Weights of a small transformer language model.
Size: width 160, 2 heads of 64, MLP 640 GELU, vocabulary 7694, 5.96M parameters.
Training: a variant of Adam for these matrices, 158M tokens.
Each number is 500 + 50 x the weight over the matrix's rms, rounded and kept within 0 to 999. Layers, rows and columns count from 0. Numbers have three digits each.

# up: layer 2 MLP up, 640x160, rms 0.135, rows 260-302, columns 0-159
# down: layer 2 MLP down (transposed), 640x160, rms 0.103, rows 260-301, columns 0-159
up260:497494496505504505503504509503519505497502519496502508511506499510500508477500511506499498492499510491502504496500503502509508508494499496495498494481505509493503500510512510501462504489489484506497504505507486495502493500490512507506490508501513493498496493504502509502493507498506490503508510511497508509508499496500502512497511513503512500486517488503498499507511493497491501502499497481501486503500494505512514509510484497502503498502502481489489497497508511490505502500517502
down260:501498498499500495503499497496503499496503496497501500501503497496498499502499500502500502501497503493500496500500501500500498503502498498501497499502502502497498502499501499500500499501496502502499499498503501500505499498505499495499501498502501500498500505499501499495504500497497503501495495499503500500498499500499495498499499496499500497501497500499498501500506497498503499503497496499499499499498498501497502500500502501498496503495500504498498501498502500495501503495504495
up261:526500386541443606527469473572505530503542399600447435508594590560522480522509474627569587529505442525476564478480499370489503520502571579543561518616514498540454498478425509453471471444457515500488527535398554473481542429553498531478550445368500546613518552449434516450548512571605515471434522485480478431527493446457530480551526477586540509459486531460457549526409477461466481516532436578501431440480498492422446592449460480495454396492545531566448585447447565557530522539561541
down261:622465481453588494516574535441504561509459492487589562479516551498507471455560379466481536503418405465683518514459401555536473415570525518449553558508518452494505502515549530533444536447610426451587475579470529452527539488422557519515383494518622558529508490488400526467456576585503541491485546503613381410534534542492581558567465496480399546467501406376525599504488501426377580491468365430533436476531507530388438574508471478591429467523613479464492429405419479612475572474526460
up262:447482486504415429325512412597546461455511488536648425463504489570440559509554552409584531384531499531579467434550461548455499446493537479496530446544536484513408438552467412369523517434357532534539468520594481454491445503447576526444547552538524443571527482560527476577597582441487492426502474539542540524453556454428576578576518398570532505428462434447435429449483500411610564457464605522526470482434510649461556481544540569464444565483402492516504528612556484487614439493540571
down262:445485446470503432456534518531465550404476526503588526591548442481595380548486509475557477591521491542496480532495597500408481527442517504569522579435550535496442468482487598498429508487514509503448601584460467492497565476559551452548531443592500555497477475461500495463449446516534500550505465566604480576438565489475545475547574474473345467559550412533557559497437499475504451482458564468452547491491468479433476513409444553511533414483581511522496397473503528522516429551525416
up263:592528423535428486488374548585513468426484459550510477380449656544479450582515536482445586492548439412488535511469432595484357465415472485488591576525601504411464688385556584540520458442458497674473454479562602477515463556497525553550391473448521424506441491447622549478505424489539480489452385509498486507600533574454562605461402464522461514565472534572432453492486439474533546547601600491453660323501518532612476483444434516578406481472523520595428469467416473448525451516525529
down263:526551349449504546439437449598377388547478480480512477351447491518540470484520468399453382504521472474478554504539682570366547539541521530439612553470455476560466435531533508518502473420383496536565605494561574538459611443439499561470462533576483474552488530494619563627454529416467568630455479501518442469448463466459539400566397526456520496472559394564520567445539465482566480542513504474553589412495451536494531519488470498542463551543550554415554529446433603564521532553504523
up264:490502498502505513498506501499513490495499493498500509499498510511494515494499506506494494506492495487511495500498501493495495504496486493495494494492493501494490490509504520502500494489493505513499496495503504500503496503506521493500498504502508499496497503502508518510492508493505489498503501507486502503516490489493505499497508487501509494483513495489507506506503498507489494500498495493505499494506484497504503489490495502506506507495504474500492497498510498503499496505496498
down264:500502501500499500501502501493502501503504498501499503499502499501504499504501501505503500501501501497500499499500500500498502501501499499499504500501498501502501503501503498503504498504496503499501501501498503499503499503506497499501501499503499505503502499505497503495503499500500500503498499498502504501501502498501500501502501502499503498500497502500500503500503500502504499502499498500500503501502499501502501502500503498503499503501500498503499502502502500499497500498502501
up265:476520436622464481488413472492555557432579533518459415555553544537425596566501451426523570579517510492523487554520586559433483413544468526563543498453447498556466563529436431420567399550471537546460438529586559469453512438448471500480450499499511554502441487494449504603487470422586467516468650462590555415540533466454522494449376483479563536502505610447666383473433447357605447458564549540616436420501467512602489533431435475504481498481475560535464631516493523473558587594539525
down265:501479293451480508600605466441428491553424452432461552492558488480545574450512474535536534452473435499535569522488553534545417517596459481455532496437499484460437569509500517442412537501471598430524431464517471457484442497569478454403522494418524554476623555461489532583595402589455634437546463490449561484365404571497371518444515598483476542489594446607615445516533580436430499537409503594555526623606551453505430452422502509483565454460629571562449615458523441607492559547475393
up266:443433500612547574490528345496509434527537560495496566452448460526409554369512466508564513432540533371599527462500576505408503381484462503478552528528461487446549594568396422406534563452481558435498556528469553541487388538471600361441555511447446431519529510567458503429444517497501435445449509492575461471544598434509483544532466526609615506550441555560425488564470544459506539462480553511581490395352558518437481589597539562495519417533437501533534551573628475489540462626592510
down266:422544610533465389457449528466430607506464490404445437496455500519531428537480606535485505461496587434573515429648467422462478468519410420518550589477460570501538602600531526541377409431542406569478399611450554438537405556542415556484503515496525484561607526452573455575499428497433573466503441496490528468441560494545497483453556473453511557479543484481399533523591541501482469482570431579594590493474533500452551552411602477404424427436556454473529466423435447526525623603496486
up267:534507482444490534411520543482400477523445456517543514428516537446490511488466591486560509428552474398482436544517493537488492415507605568500426406554488453387441681523594525432521520432491449472492557457441505564600359477538455438417459523540484480596508496447588458529566527540446551567503502577571432488522528494482495499472547509605594504501439547539486492583492493520474423554565544501474460520440492499572456537506585462560432561510490512468455507479465479429633532545438476
down267:547516444542501509634535476494490587451425531425476609497467487519539601513470471521484472462490556452542507442458548466389508474484483524705501513435476427473438448530516505552443495545482595484479466518514621505455493579544491495468536573493450533473478468496455439497481528537541461455498543453488432476584514503480564511509503473410558498545434501470497475482606606461591541546494486540557544452456454501418531544564551434492458494510458468559530488475453484477482511533451406
up268:522494447460497552557406447481420527506534547518427555513469558517524566501421551476509541476486419452408436522446461520449474527465469465424518443524460570500450578588567555475486555547463453492388470472508522436549549407429405408487483413444534502581417492538611507502436458580455502648567534483545500525569530502526477450586535421598429549510527498562479485516409531492582562509510488502426551531531514474436512446431568430564502437484498573486584580478508474480414453649540502
down268:524437397585410517528604525548547587514510336543532414411477517514488437513554495549470516523533506497616529482520541514411406485500498573442521578395541477421486548477467464490518412487570560531528530544599437515474542554592563537493560496533495547422496425539518485572499490546551451492381417550525389553526457546520564591466465516410556542444485475458493505437609453534413511562468511508493505451486446449587564523539510511496566447476453417492445498566557436524457549400451460
up269:449542430437569483472402474496439593378534582420433564603434508495488549512555523483491514598433513546454457500512556559425431488490465460479453371467410446635390584457561490556507451560546512635554563394527420516404443499530406382456489545453488440441503546477568502589478491478566550525544515457557514496438491571616618503494426544483424638620586544532574505506423455459512522424394480542525562442537512534543559466637541416517398497538419552541481441431543612531617505384505504
down269:495547426578412481644473527624603441567508543456481528551454485453519459532448370372478473512441573619469514520545508530336461486552468472490571481567503463549485525476540557576533461546437635423544521451542425531566498444461471538454499470493510377524533498516510505418390464507499472540505571548618417352490573496405470501473493480380513589542617468478488437485638558498441398528587470497489481487565557535600468466475565578388331422435438484570472562423477552586516515524631469
up270:407540491549591536404533465675560423458542497634494468521478501474520431496501515496450581451522578513499474534532541465484532456394482427440574496473474480517516526464461545462553516432450582498520528491594550422418492548496528580485518443413524595479464567583563503560532542418450461359489394535478539502527506450509429587503468549533439542539482441550479517415513597435586416439497543639560473491362601515436450477498512380434484556529424503498559515483551475487531405407473573
down270:543398447406513526490573487536517637598466519488535581543470513562548508550525456518452502480538515548607563493497463468323504441490556469476562535463606441506548498447481535500494589510445419448367483638520588489547500457504438610484422639618491592483465498533434560474559437469412547528477412541596513701503499501427514379424649490498603436420510502501507476505554448482467459359422445453549510558460463430536588544512556585539600411455430573537404448443546513548441464477473416
up271:478447502436512543527488491470514499576517511559525439624497519513388458383632487486447537452555433400525435496508496471431490443531593474569487429454564479396486509544435477452531421522536424455524470407418479469567636482458483507519510495583498479589461549483508457616488515535497406479498536562616453531537468515382540513595525458572532510535497541445467452437530548465527481552605581544456530556401583509516399403468484521468551495636431503450582493561653534374565449480482625
down271:383522586641507497511497492567508454626570511424548606474481475546602572446477526539535397479499505542452425519523489415535466444490508591538541386508446439489586577407556525422537498503477603406436549583516494504391533570680536423508517507428468413458493498579487458495429464510399490492417568517442473459528512483610436513482420502456400511525528442531510489532514518518435550451413501503578604471484500530477597565374525491473597526412467510532588396508497434484494529486493501
up272:508503499505506509502514485486497502503512499497506497492497506499507498510510489506501502480493495498499503499503493486495519496500480494500507499500497491495484502492498503510509498473497508507504497495502478499500501495499506490502502499505489488499502504500503478497503495495498503502502498494507501504506500499495505498486500492498500497489516506487503508495505508497494488505508502494509498508501493515494492499494491495488499508489502487502502481509496499500494495504496506
down272:499499501502502500502499502507503499504499503500496503499497500500500499501503501501502499500498503500496502501504501500500501501505502502499498499502499501505499497502501499502506502498504498498500498501499503499502500504503500503501500500503498503499501499503499503498502500498502502506501500499502504502502502499501502499501500501503502498503496498501500500502501503501502498502501500500501501500503499499501498500497499501506501503499499498501500499503503505503496501497500501
up273:558553452479483432398556454487386464568500506492484453559522521494367524591460507594512664500544555494488541514556620526466484518572565518499364535555517544506464462476478474440514540505453432475599500533458545576537509482537498464561442539398524479457546486517509521464581523489484368501503456410583466483510446418490511584488505578538555494583483530536453573565488429527482428509458461498484595389480501544547491512537471548447487576403479530546510517506465529487522387528476513
down273:541455481566517570438544533559582519547437557544471435479495521549479447454453464490526446427563541456495482482438547526446584487447548491533514521409474492534513474536529459576539482532479491571503528620472428551519516553475524557553513521546465499523408498544506480327439491500570441486601559548509467458637466419529525416497521467514464458481488558541400514528541520503500534512514571498424458452514528471529434593456448547402527489434518461485503561444454511527486484567497491
up274:598462490528565569545524518563529501463576491496608493454555452524502565506476561476595476507484468512515437515445511534473469524564555567372592581467391502396527558539518529500514492416489536591575503378482397457524448444471538438494380406509525456509619542486510448571421514571520474460436514501409455526496530557548574502549427362450485527524564526527581411430556561358508478488491492504550486576424552434521519514440554492601465394506532502475469486502526448464433521480466566
down274:444452531422493448468332415588411577456461551451468526570423519550532402549486498548519464463465617425440461582533526490325529522490407507586439479542475392512475545498531422562433513465519415503387593511535564569540460555592507492442578512505528493484428535532460528426528489454576489467592544534446468465560558457547491466466527560602499454512493653485443542572436516600611505512490401525528494483440473571574440491509543556527504451572493535444584484438519514441574393499475527
up275:439539503510592434441546535543468513439526512544554455547454522500447566457514436474540523532507543498576508539558484412437569504422542538458501365476458487440466496523518447512563555546562515501454597599488484471425397485536551466520471466546514500552461572555523482436522586444498569515572497508538479294395497482439416571486567470530570496487519484562452467491424440499580495448508524469475455569508468462496425492513521421464518605574445537538488532371513590572524481532489536
down275:460558449544456567507480454491548490472504547454449584489437578508528505567539503568437495544545488433445559478536491570451495461610397454474500472409472555549542477436483433561474464512499561518462548450525474518634441565477492485383576418510541556515397463443409405512521472554375485465506441503452548628545539466476484505505434534533468620498419581548412439521548506528442547516403491449483457559454488510512509539535653492561512468473505555586476553469517514516507530586523504
up276:535589399495557579550466435471440514505485474521397508482485489490528562566451464452558504505500473525453499476474495536470460542512506566451502503498503525489496486465525488460519466568505425482422440530546464495543508463447389561433476488483534548526418537556527588583534457556518544510555454531513561489503542486435503543495443547510413566452505609468555449503489505550490535491459498515480473524570535503487540532453486483562471487445549538551396525461450465564516524553548526
down276:431429605544507453480470529491540532405484569529559517521496401470514465450465475537411499471524571518571470457447478527677498429400507459515444509495571516515479538517522481538432476498457524537565466463536520494464521550466491435509584439607539474522531450527563509484530494537452419488488441467529513504531483530547532497461516518445444438509490416513427475458526562540520522538517550544533435529720470503529513462521557505415464506485531382533516539582495558475536541441432430
up277:592488464476475418413471493639452495512603472450489385534532506468423455520526582507491498501515525607512435696629441464508494530424580567411488474479407525427440538554533508521513518416464490538414447529524609456558512410508580422421418478457583448535586652536543567528449497485484470406548549456482495544385481467435485666532446518489541545547544514541482574576499522433558540337476492592460567526437450557495483432419565469562403500567481482522510434450567513554488533490442595
down277:393531464527539512556548611501517505481498499545566474531468500484609512472563484586465477491490459404526450448478646561485393405420389457515530622389450381446470479539463510438602407546458466488555548507500507469521561528498547551390540361452542520523481412577507545487559436444497525455477551527645519418597497459514510474584497435493564674502472502407572504600514569497527489527503507461443449438432540566451594514564486471513429546460380399511441445519484600483414525628553489
up278:451374474509518476469477465505445638494517592515362604583479520510493483472490496524539503551474507530441526411365558493406454452501391430527612571476477409636392524540492501568488450495429514555473568473558476420455463532530508594519522545404405550617458542549460523473422517522596504423544623513608478367493442420683600510502481437465450600512499523466558455548394426452587440513427506502558530432503419536510456435426494571416455550456526628498614637448534545506427540466549477
down278:642521539493451526518616489532445569561511507560519491480470578291365511567405499528460460488480456610570514569363519483501469543495609517444565604537464477590527509585487572492408418427593424589543417420540550494329480463472414483522475523562487415498589484466495471532389483401402499600544578430496477617459536463576578468584617525637532443458499399511477521497560501467514456449548539553404483522559561587540605437503485524479458517415509429452389402580437456472507508417519415
up279:458510362380493494552442551611538515429576447566392405493496513543527473592564519605560547582523522527383472578528456509474510545433501612484506491473514520441407480523499557540550483515458420568620476520537512408506518488549479427443488410403474581468449575386576550556562583499561610517492420555400437522494516582386578514509431542491425542443562411620489407391470489460566531504522463616658486525485468629526436578497489317398483452534507572487415565393441506546527587571491606
down279:517593456398400557515543446595590495485484477549389468393482524440438560566556536465475495550503487479456599387519429586235609526379578461492552637448457516522505580509502507485470466542508433630515500436391420525433371446606509508638399445411387375535486455480465446544498501545492489480396634508605485383525540440535532464577431567574486523515482510397419440599494532471619561577559564514494534555394530507628601448496527478430508504449516519527551562595453502507493609472478524
up280:570488430536538539547445477542398574443435451532452521477575518535514558387494521456611534431686487539491501418507493490482431552506616702367414471545440552519338479473555565589467581481520526495470526575521455442561311397547398493286499528519557482535527714450720491504443646600525498506532549575443371516490507524567462606509457493496434558386426565493468581387421513449472507415490414514556438482499518581503510537502513373474432478460533545587459548371464476572489587543512504
down280:596472517527429552421603577516426525545507555434552411463532558475534490455471518507433601506527465411490559489618564542578412524544421466497475537431455574428491445563480707575442602512636435462464591613520500506495599486526445514539428465528530388543616473502505505628491475531616424430433429534433566547459463580524570469552516437427497549473485458469544581526528543477278433406587529501445390472567557447419457495468594551337428504344514463612460481579363655435363420552541558
up281:497512468515571438554413447519434587463537453512452558570522495521517444442526567515548547476484304518435496526483542486449393455505431548459437419488525401531438509409539558513437380496448466454488532476449502527527451507607436542511557458469458487519566563423705456629566529551504522598469516582479511541425495569489510460494515395482469522554482473502522456441432491466565531486508456495594550514477597539595526457516405393524535564589474566453498504477528514506587578473514528
down281:574506522491448518484623616546595361513484569476528461434449504549519573637478507485505526445532479548444507530463463510478503557609563491482571498624403469511485527621600528506499616534513481501469545544610467487588438511420491530419468467502565441446479509563483550429392542469528558461469470450587468483512544458407503539484467505493478501503527579400456465479532400530507430430509544531500524525477456433418447508442499478453518492498425478625464490426545475534476421517463468
up282:628611495423503514446434462541457572359520486550571383420647551507468462492618527403564485457596432462513569590593406453426482488441492523534481459484535444509442491468499499375426367443509508471403429554449538537554428472452542525517441538511614475544474506367564485533461496538552483642526430461484511543534546607497507520531478492688582489589452567537547402471444469481395531418514553509596401496474569486537497535559510490527515458600336542514474435515555518470633532569552576
down282:501555548454409397538465578553646475465420425458489494504429491506530482549532382445630457462445555533476525570465337452589499519420473452536692475489571499513445493516415470436474434499563644475509500518514576522614442434458540543505424386578359469464475466576416447474455537531481602498450547499459296605501540343479519471468547628585518546616406547495525472442509504575448519464552538430478613524514444512501498597479412492382554518636467453624479461631468530544510570599509464
up283:493495494493489501503509504501500507490482509492500504489497498504506499511501496492491493492502480494489497493500509496496510495501500496495493501495497495508487498511501482512518492515501508497505507502503500501504503497500509493502502516496501502492501489502502487512492502497503485501513498500484508509504497494506497503503494494502500491501508496515496507507504480506493499500500499501491499519491505497501490490486506498509493489500499484508491500500513493505498505496512499
down283:500502498500497497500502498497504502497501497500503498499502500500501501498499498501499504498496497496499501498497498498494500499502496496502502495498497498501502503498502498499502500500499501499500501504500499502497501498498501500504502498503501501501501501498498501498501504501497501500497493501502500498502499498499499497501502499500500498503498497499500501500502500500503496496498498497501499502498502497499503501498498501500498499501502497500499504504499500500501504503503496
up284:490445449487554419467500555485521645499471420522540421469756544563509471473487547444603473436443535359546573541486491469500590513368549449536511449454492464513513504521434399417496424509521514543451524493531508513526494495553524579387524551586415575555617518332483505485541590492548528549528416502540421461545619553452481523497496473519589603502527576470417438440504513539422471560521579522457488479442545540443521475457537518508491525579346519537446570562481519427554523557497499
down284:479425512542425436493496522470567503567482444447556523510476421468419390439371519450564581506497461469534560535534440518635474540477483486396565508473388589499561414447548521418573422500467470575520548444554427496536465435408551607640439524535492461611614417535435453503620513522447537466489538490449544468446486509437527446536451646583411499613470544438527608426497588557596614454485527386492503439601507557424491576593476433513516457501494461562409495568492542458441445582549550
up285:662528495556589418459589475617438560441495451490482507487523461473362540476446495437539544434482467512574496568629435506460484565456578555354412436500508479450510582523496562458429464499524493570532463582526488556518391470576456440527402483462558469484618500519594488593501587529489468576468435527521487479602436480504530502503467613559519543498575485469442554485487547460498455479491536533555498569425540468619424498492464338553351529430549513548501570498475535508535588485445550
down285:422462478467506462460494500523446413449549559430446551455385510523566452495459417551458571545600453501535462489417618514402547516533438547563498489546629438540433440471478523581436399493479469542476587637414469515490608501456447511477496406551519500569493476459568587392460464462546435527605552493521448500547522460517535435517550424496463450470519456457417636555515520525588533490468598554504519565544518561458513534533555535494492462468521455454514493591474586525461447429513485
up286:487447472495488418449493479558488507420521474408539362528510483550497436524588453536545494601504570603572469497408432431467471501395459550461591453429430472510401456525483486505481420441507516509518560421502489417486506410522502434415542550480527473481502527523492529440524512464531498427390556502456506537463552538516502549524462446497529560517534498496562511570497589475564560506490537636555522526492455534525497467599543365590367466491516475515553556434541642497628567487455487
down286:414496314456513451508551450411491526441531473559515554522519502447475560542549507588498450600550544435514499513459517603272570489516426604491543581471536420582517463567580499509599615555524545645485522509417484523469445544602540535432480430509547449577489431527499547440475537609504517505466515547529400510408391479453436478455388458558569355532397481532537531557520469591481493521461554475455524540560482455432516479519408407592470494418521505494527476471530569600504518462421558
up287:500495499499506500486485488501502495484502511496501501507495497487495503497501490500502499495497505504509490503501497495494479507493494504497492504497505505504504494499495506502509495482502484505499500493501509502498491502504510502503508493505499495496497499496501504504495490492492510498494499500496500499502494496492493488492503488495505499488505507492495497497506495500492490505513493493485509491499491495486501507489510499498504503495507499498497502498494492498498495502503504
down287:500499497503499498500500500502500500500504499497497500501501502503500500503503499502500496499502502501501496498501500501502501500501500499500501500498502503501500496502502502502502503497498500500500499500504504494501500501504499499501501503500499500502498501503500500495503500499499500501501501499498499497502501501504500502497502499503498500499499502500496503497501501499500502503503504499499503498500498498499500503501500500497501499500504501502500497501501503500495501496500499
up288:462447482568542417591493482518469543418541500492477506505517562418455544483642471523507498629529531439459546416473629558415475492378377474564502521455633399515499447510532390512562429500534489456465417525597472455456428499540533602440617503460488488488431565536492700533566554409600374459541535512528549451434487530514428517462351459476612581531455503505555597451465456489498563485492507527626437526418436593631421503519536491450475596586348525556543675460589634409448495517551434
down288:483585371519502506442503553462626447549403578543437525538520483518413582502679510524539305478481474533469472564542530486494407541668455422376503463415527538415475509431469444428559476441495605575588463502492403550513468546480498440512432492510421596482551444352337438577597562516533579470504617580431511535405453638510527565556464550499596474568547417460545419490458468495521409545394510528561476507493559559451636373537401486531498480422491484633417510495477490482527603482575506
up289:501490499495499509488493505506499501497504511503506498503503506494483500514503491483494499504501505502496486505499507509503498511506506510505493505491508504509503509500492499497501492491502509481508505502511516504497488512493494513499488495503499508502499497490495505503511518503491495501499504504494502505487499508497497494510507500499493500502504509515498503499485492502496506504500500480509512500502502493489494505502514500494497496503511504517504503497522492494494503491501500
down289:498499498501499497497502499502496503496501501498502502499500502502499497498501498501500497501502501501503498498498496500501498499499498500501496501501502497498503497498501498498499499499503499499499500499505499495498502497496502500501500499500497500499499501502499498500502500500500501499498498502500496499500503500502500503498502497500501500501501501500500498500499503498500500500501501500502504500498499499502499499504500502499498498499503505499500499501501498501498498497497498
up290:405402476535487530446544491561553476517513481437473467469463483541490499526504469537536524504570565575470442517437575373469507443442484485527579472518472387581432507474446504499468551446401478503379635494450529374588459443495497471344493441489502538536517516516538470417501500529571507392453604470508448483478607550500417511568497480566579555512401442560463596502477565473478502531574475507555567515457557507526515472530606395452489480457497533502567539479533590514575498443509587
down290:489538423399517595434553416469489565397504529465495423533558494564513518536450422477492492437386527479530451559464471559454527484538572549413541507500434528544459450610533460496539666516445530512470608457484544500592568551376463535510464493604525513502530509514489477464549572555545534531536565576655509546466407418415421407414560472587565511486431424464502626532475403532450576433492498516461620567474521441413498555460503475472454521426494490488546410444481435650462459518500518
up291:646343452410512513553414438584477562499490470523484541495583546476544446373549446573554548455553460534565457548504472447498425510511627615521521475516486525556407492523587535494510478451499479496409474510525593429606533322551444445391442554406556462519584634376489503608543559509604544437566435456432494451562462565531500533569533507531421526422540516477473566372407440439491586393546444576592497402469432598529529606414584440452410563524437585582503485361429534509578524411481530
down291:526474422573421504440536398527498476600516472481503465444548545605501488458562499513453553519555418458526426342493539633271521559529454537568592452495500504507472424513530505518515479523532519536348526610346443519599586407573541485360485531475555431474490437544495390459515496617742460488525549568517441429579443525506541466552599485653359515415597447472480393434452500502491549454479470446549426484440557614569385490418544489424462527510458558564573556575506468588577461533581467
up292:523488426432625532498461479501475469516548555458574584521589547465498564427492486486517521490490420488502529426545461495451484567592593480428432421580526474594471547408491519496446547575570472559491473503463415459435538366514441400532532528568463522570583532427546521503415436548582489518479499558508427486552727605522533480627514459501546501508573399517534544456456502483467562444483517438457575501544593448485459465522429455549441524462502573513518449428472540498461466446549503
down292:483607471584489531466459411434495513450480552435508437477455446617508422429517538428430601540467488416510524561469544447472480562468462532539535483529460520472512576423517567473501541480482519514538470496428499532396560545521437529439514506403459507458488491498523587580423492420424487479545443521526514671587503383473567506535461482517587491523478552494462503443508529486530543546524506446485499479591546480484451494553604533526492585451441489469477485502480479528463456492589501
up293:507499503493493487491491507501503493495517494504503491497499499492494495477505488494497496502488498490502488502495502498502503495504506506493498495517509487510503495508493486499515498507507485506511503506497519498497502499513506484491501487489498500506488507497498506507506494499504506507505504506500492511506503497495496506492501490508490508513503508506500504507497502490495499506492508493506501492497495506502499504505502506506501513497504501494499500512473490508491500500494500
down293:499502503501499497501502504498497503506501503500498499495498505501498495498499498499501499500497499505500499499497495498502501498500503504499505507506498498502505500500498502498502502501503501497506503503504499498495499501503497502497501498502500501499503500500495497501498502501497497498503505500504501503499500503501499499498501503496500501501502502498503502495498500499502499500498497498502506499502501500504500499501506498501499503503497503499502499501502500502500498500500503
up294:513526404469484507473462495510562521594456442520457523434505631468493506320490440642588588462591526580583414505653475449453445547561663587487502511681483489499406514507434594499462504445385472496588503575389496516522459355512482531458554465430509473498518445437520471617541510558623459487464495546445334520518439518396443457527589475537459588493464421543467609446373517498527422406560512629501528531482536525455501525516430459439372422502518538519464523484482513534508497417556619
down294:503489428604468457502518426442510384491447442493550445362409600506516370451585457583490492509488467528635488545560459535496532610551444599440546590509413488491488480566504630485474513430519504494476458506540424567490480507514606471591436493529543458524514342424486528526586429562569589439516504514456465594396471578458508529524542462539473506393519504523431467523516560558488470385569440462537486606466466455442477471589464528534461543488478482472436687525476476538517509510576474
up295:486495520475582447508470421565415531536563433491538530493413517463497415500541450481465490395542512566451472471510460370480465541466480562501516532587404433420464469441539433535423433448504451565333497653647579383506525521532540502437576441456567526556556568475483634582480410544587481428609515540433581461457579494448580679538525555653465542433481516524468457610525572518455553419443526506473424419484433565439464535494549487471437555610462464524493534376562578501526526438531593
down295:592516489531537567465575508438444562467526474555493482527512574506500490519506473490576479451406543590581499548544555533366483407572517545589623535396390495507540539479469498491438530436519546389434582572528532416530420485549492413561520587556584507549545457539420543423471372542474564486626453565498460532552551521413321584560403511511389514509433548580541561561449376376503480473464574594480564532533444452457477414482413557551454437457567528525539470422541454424416453510500463
up296:439432433523561522473562519479357504565460597510554549555483468418490489464629486615526481506486483454497456494474536542475451500395450396503500496556369406489473666517457521544510451556417494511488664509570438466499495483596468516500564449545440447569565509477528590548504436463591406472498473443554442460510482539508462500548528541508509587592536475471446628535503557476533509488514532522426530510478499658456535442561545604502501574549449544550577535455480517488493459410450455
down296:437578421491435531547458395516625517484392441501516454427490444518513429450520579626561364507531562422504438512515541555426437617520504464513538534500412485467458525519476473530491564496476477533587498518542491554566560409613475500549524492457503530474503513451498378519613486557488547423450543500454375393523428482503514487413536452536401482423507525508601494463450515567504574541581493545493511594477537463497498496521427476581428521417525551529545451503472508562627512489553503
up297:509494506485487492490490501507486503500498516497497493494503497492500476489495493495505499505504504508501501504500506508498486498499498508498490505512512493508507502485495477500549497501509510495505498506497502498497496503498496507495505497497486504499497504503497478500510495501506510502505504493501498496496506502490495500504501502504497501510491497523493498498504509489499507499511499509483508502511509488486496516489518511507497496505503503503502519510480489498495508497489503
down297:502501502500501496503500498498499504501502502502501496501503499499500501500497501497501499502506501498502500503499499503500499502498500499500501504500503499499501499499503500500498499498504500502502501501504499503498501501500506500500503500504502497499501499498500499503496502501502500498503506499505501499503497499502501500499503499502498502502505501502502502500500500500502500497502500499499504500503496499501499500503504504498501500504504503497500501504500497503502502499498497
up298:497502493512502508500524496497494513490483508493501504490487498515515501500509498505502499509502501485490506495493499501504518494500503501505492501505503495511500492499505498524498510481506520514505517509504493496512512482493513507505506524494501494487501492511500481507489505498500481505515498501492516509510505497496506515501494498506501494507521497511494496490499487506490491500514506507488484518495504505493494485505508497511493488500498500493498495512505511506497506502495499
down298:502499500500502497499501499503502501503505502501504501499501504502501502501498498505498501500498500498500499502501501501498498500502499498499502499501500498502503505501504506502502501499499505499498502506504500501502496500502500502503501499503501503501500498504503501498503504500499502504497495504500500501503498499498504498503503501500501499503498496501500504503500501500500497499501497498501501499502502497501505505503499501506503503499505498500500502503500506501503504503501500
up299:578460492403564486481476556552387528451490581525513495536553462423501514497587566514475511453498467475532393514510488453493511498510539507501537405546535520498370511485527540479425452492434462502436448474502521471628547416482416556522368517485539472567510607498614486609507471547478500555636520474495490474469493478557525524520492504541483489480478539506528542537424553528497506423499507475400438497531499450504440498478626534524487557575484526476536462517450549439507430548519560
down299:517503672472447565454543462457485532427488465447403620514591486570544581509541546449580451498472541492499561410521477491499430515509546506500554536417506465480538454474465373512414517529493615424539438483549447529366475521491504426518540472500475513556469417536500492492474489540552541595429545539471455432491516482481433506501522541376523515537449466592573449496571516515443491592523477510555518501469532493436540522526414402380557574431401570476584487477491445567564561543441487
up300:511481515462533525397407530521396559546574523512625505537516506443524498480542551461503487489477393473494491537574512453502488447462512477457527473571426484415420543534557564530385413438468518515484520472527480491608472484503446478418564427489529477583606550500653476490516508528519539491554545650486609496478468474453544465577576438578449575490558480509480510461474518484525530506541417470496503559477502562477464425434577491502441505545426480496526538475488574472490508418473528
down300:521451510526562471535519513420603410523525492494556577401518488549531622496427549474494485476452512420524461499446394608370519587501538526507473436481544507544600491510492386508483479587455504491504465541490587534498524466526464488499541515496416547463455468449484560501499443523479452544507470479536389557468658507486480568532459556401510525490479488479622496505520487556426510452545474549505565502513482453475486485528434509476551496487524495495479454549402469492480490514435471
up301:502496506497498498488499506498493519501511511506501495500501497492507499518509494493498501488515489505499506508497504506500484509496500515497497510496500499511505503493490504505526501509499501485505499508501489504491491497499498497502501502503494498501507500503498479494503503503493498498483513491493504492490494496485506494499496502502497500500501499504497507499506500508497511501501499511505516491513512487488488493494515508493497500503497504500504512499495495494500503502491512
down301:499502498501500500502500501500497497501499496497500505502501500504502499502500504498500498499501500502501497501499504499498500499500500500504499498499503500498499493501500503504498504498500500502499498503495500500502502503499499500504499503502500501499500503497501500504501502498503504498500497501500502500500502497503500500499502498500497499500503504501501503501500500499502504501502503500500497497499498502500498499499497498499502500500499497500500498503502502500501499500497497
up302:561429490542496422524482451492465614489612546560585526538519426447506518406525491612570502476503392578470503606528469450489522431457466516485436427470479443528349480562525495565464448444387519454488506451561512507573435533555464559419537537466537561561582509498505472572570568493434354518489518497454486456520430424574483573568541526478478562551445510512473566557502474471518520473515437469574411478456487530436533497469483481537440561524494580485592599457527484514616494450457485